Part of a small language model's weights: MLP 960 squared ReLU, gated attention.
Each number is 128 + 32 x the weight over its row's rms, rounded and kept within 0 to 255. Layers, rows and columns count from 0. Numbers have three digits each. The size before them is the row's rms in percent of the matrix's.

# layer 7 MLP up, 960x160, rms 0.257, rows 334-401, columns 80-119
125:109145104044145102157109114134124135141170132079100125106182108192153124148136130121128103166131099140073170139093124066
086:138095123167104153118109159131130156110123134099112162120146034108112162136126101188081116116105156166148132133093162113
098:097146101143129119138132154133098114115138115155076140139081081165124127133172189110137052124133127101139121167161148074
108:055136095143108106089136162186127169158123080108119121140110140073090169145136136172089153122163168056121138150143170105
120:150119109133092153152175103115132159095112133179080147126076150087056084099095183100121118130136124149223098093093097150
095:176105106080179139139130102123146154061190156114107136083156126115084131108110112136127173048139132072129115171112138106
114:124139163137116113115165165128178152159127114131127058093157116156143094161112147108182121150121125092097111123128152119
137:119190130151129088112114089118119139129128176164161060149125140165148135130071150120144100118088112130112139119163135116
102:152152118108117150100128112158157101147078100168143128146096086143116194151149146121177122097177121153136131123134171138
043:119136114152127167202112093173158113103102159143106112153169139149098101124109203118139176071112139138133111145135122072
077:148118125112212101103163096128083090118129025138124153160141108201164109163128167150121154138137137127082150153164101082
089:130092175188141129113145140139137151083143145097127154134157098075147174201144142103150155146163158130093128122092124137
113:129119131131101178156110091148136105094069177109101099122157160167110161166106202108117113164129114130151123148103107080
032:139066108117125166109171127190142126131102123106141172174167049098111111111144111153163129089063116125115203142136117133
088:110131079156145159077119098131168134107076155135104116110161150100163099168179091138159093162116110085138130128140143157
105:164113125163128150100098094105113127185121119096096123115142138186159071093094180154155171174150109131131101132117098137
095:124097078062100158126167123105112078117153129089091139092111133114083174150168155127183098138134160148184119129132157155
103:126145162146154183113143124152127114103184067177159123159133167134102089117126117124135128181094133078106114146128147149
102:076101138098184083108080092188202099092093066150119151165129131132116094164117130139112151122192158122123109123175085164
077:164113087143184119131117137117129111173123098142105144183124133134093125121171096125180120195109179116102113094111155110
121:130114130156106076123118083111099209090147084163096068131133081201130170130106082162158065069093115088111159100130111090
091:163157110151179071138114074106158121093160126098137115155110146135129139136150119120174171130145154137194131127178126171
111:109113160164135203148144115108202123192137131141144184141114102110107157143046131107154133065165157115123149129141102111
024:155096139118166135114117082089137109143124097154104135084110151182148158177118175137091167115086120145148170122118156144
113:173101089111183173172125124109144094174086171118098112095078175144109117105141146141080088130130113089147157129098099148
116:130081111169093122124147130122123166125096127106107106109123077096131111099102126139137132162120199172143153148145103123
111:124116098117097097064070119117150148120123135132113133130086092102101189186085102150132162038100146146119151073113138143
110:156138195165123116170136123067176128146189138166076096081141095077141188146133086117140139121092146174099140149139148130
096:082065129120106172101127100150127101150080117132125065080140097136084136131120150123184169078170069132134136132106163062
127:135137177136132095077089090143142089102167137139065101130126170096152147120097119097137127105088155141134135113162055172
104:095085040174154175084081161142097094133160178182151160121130116114128103142066132114099165108117144162170169158097125170
083:140153056118131037110088144090110092149154122060127119138084075145172077109104138169091130129134134149149127111130123130
118:155154189165163108128109109172131112107135107055110119078155162120076183136106158097113091167161113154152156084070176125
121:114121182134149029114192157120159127121130084127145133108172133149146124088160081105119137085169165092136146122150129158
077:144131146103132137138162108125094135179107110176116127183104185094063158116113122185156186073090078102190199128182174071
112:127159117101164095175160096154078130188173095096142157160120103107178102067144152169096170114102187214119102171126121112
104:092132096121167139096105097080136131097179125100122112130071078158151054119106176148137147109111125105173098114152138170
105:130130114143105135092151072128151091160133143080096137096169090142073139132187151142210128102120154144145126146102127178
113:130114107125195136153071145097128094120102106128146148124140143115143136154121076095071158154120115146110179172091154166
013:139086141129159125130115119089173050150168108100120145110055122130122089196134186112138105104101112120159118113123102108
084:146130113114140129137104169116142064130115141113130153074112176143084124115152122110089147053110062148125097188083076172
022:162078090101120101177115126116126156082160160133139133097131111093152154111081158101155117109088106225172169140148115103
108:119118126183186118139070153115185116100164109136149128118129088116173119109158180141160076153147113205102158101081165168
110:098069148110136115093132133130097098177113107135101126177180085150100078153167100104126173137091158149170137127113151125
103:188077156141183136134086122169162101143097179104113160143090072113090164196108132124129146107127130141138185131142148104
123:209152111085124097108201075058147122163111090118119089136159118175155158105062237126101179093065104177165132163151098126
115:118144101126176133133145123091117091118143097157243158138130114116114110151081180114089104158170139168152148098112139139
113:127141139078126097162113160143150132204095129100086123133163087114110139141110162143122089152131145101112116083092127076
106:136109147109146169129119094116113110122141158142095152130174175084111141132052135148159195102109112130155123111082151115
095:161126143118182142191112087076203130112138126176122139101092112133076118152137131127185100127133119115133158144146090146
104:148205066158119142133064149104083142120127119095145130139116195171143095154065117144091123172136140146184122142070094187
098:075094081161168163129155132176127120142165090119092109136068087102120166132113061157138104104183132163117146083144134144
115:134167150139125148153126156186118120138151096154050125207110084128099196221123103099126142165140158154135143109080141165
106:081092130145152152133178136107138186144195101090151109126114106170169094135107138119075093071133154183103136164092100120
096:104153144131142119135144118142118108116132067165133170107102160115065138172184118200164103141135059122116115099124146098
050:174155146111091089134109134077111159138133101161123140117116122144072119080145076108071086114131176166161115104093158128
094:124173119090119070171113134140125103133160124167150082157197158155042099167086120135123136146174129117126075129111088134
093:163132162111163104149144147128178159138137116173086090163153140132089103151115118077142116130127154145147114103159178124
108:120144079161183085136092166156120133102125159153139127122167084120162091103100183099130154137098112103099129097106161138
110:134129124140118166110119132133143107063082145130119190095163077148205093141108156142153124113136135117144145134159122076
103:126073092147079146168132058085119159192133109128126129136096098221183113145100116128197184101079061161125127141111144113
068:146092158140121168133140126107103087144121092098092151102112113119132151123089197164171133193093192101158149097120139083
107:103071112135172110125096144116091177173138224079086144173086125140105104082135104146081116114174106154188139167114104134
107:119121142132085169120094120130141122110143189113143155130095116080167060141075120123143126097175058137170176075137165089
117:166048109116143079136155114136110074152145187146084115093129125187151115142100119090092135183134136183167137180123148072
121:154169146138126128093156183156145087154118168163173176142166061128146155140163156174142088108113168126118125117079148087
099:135184158154160057194141071169105135138098142145125184121138081074148076114142045143099132104124119118094110121086099122
107:115091130107110095076144162081152145113143150135122103134073121144092127145110185142091122098145136123118148149147100126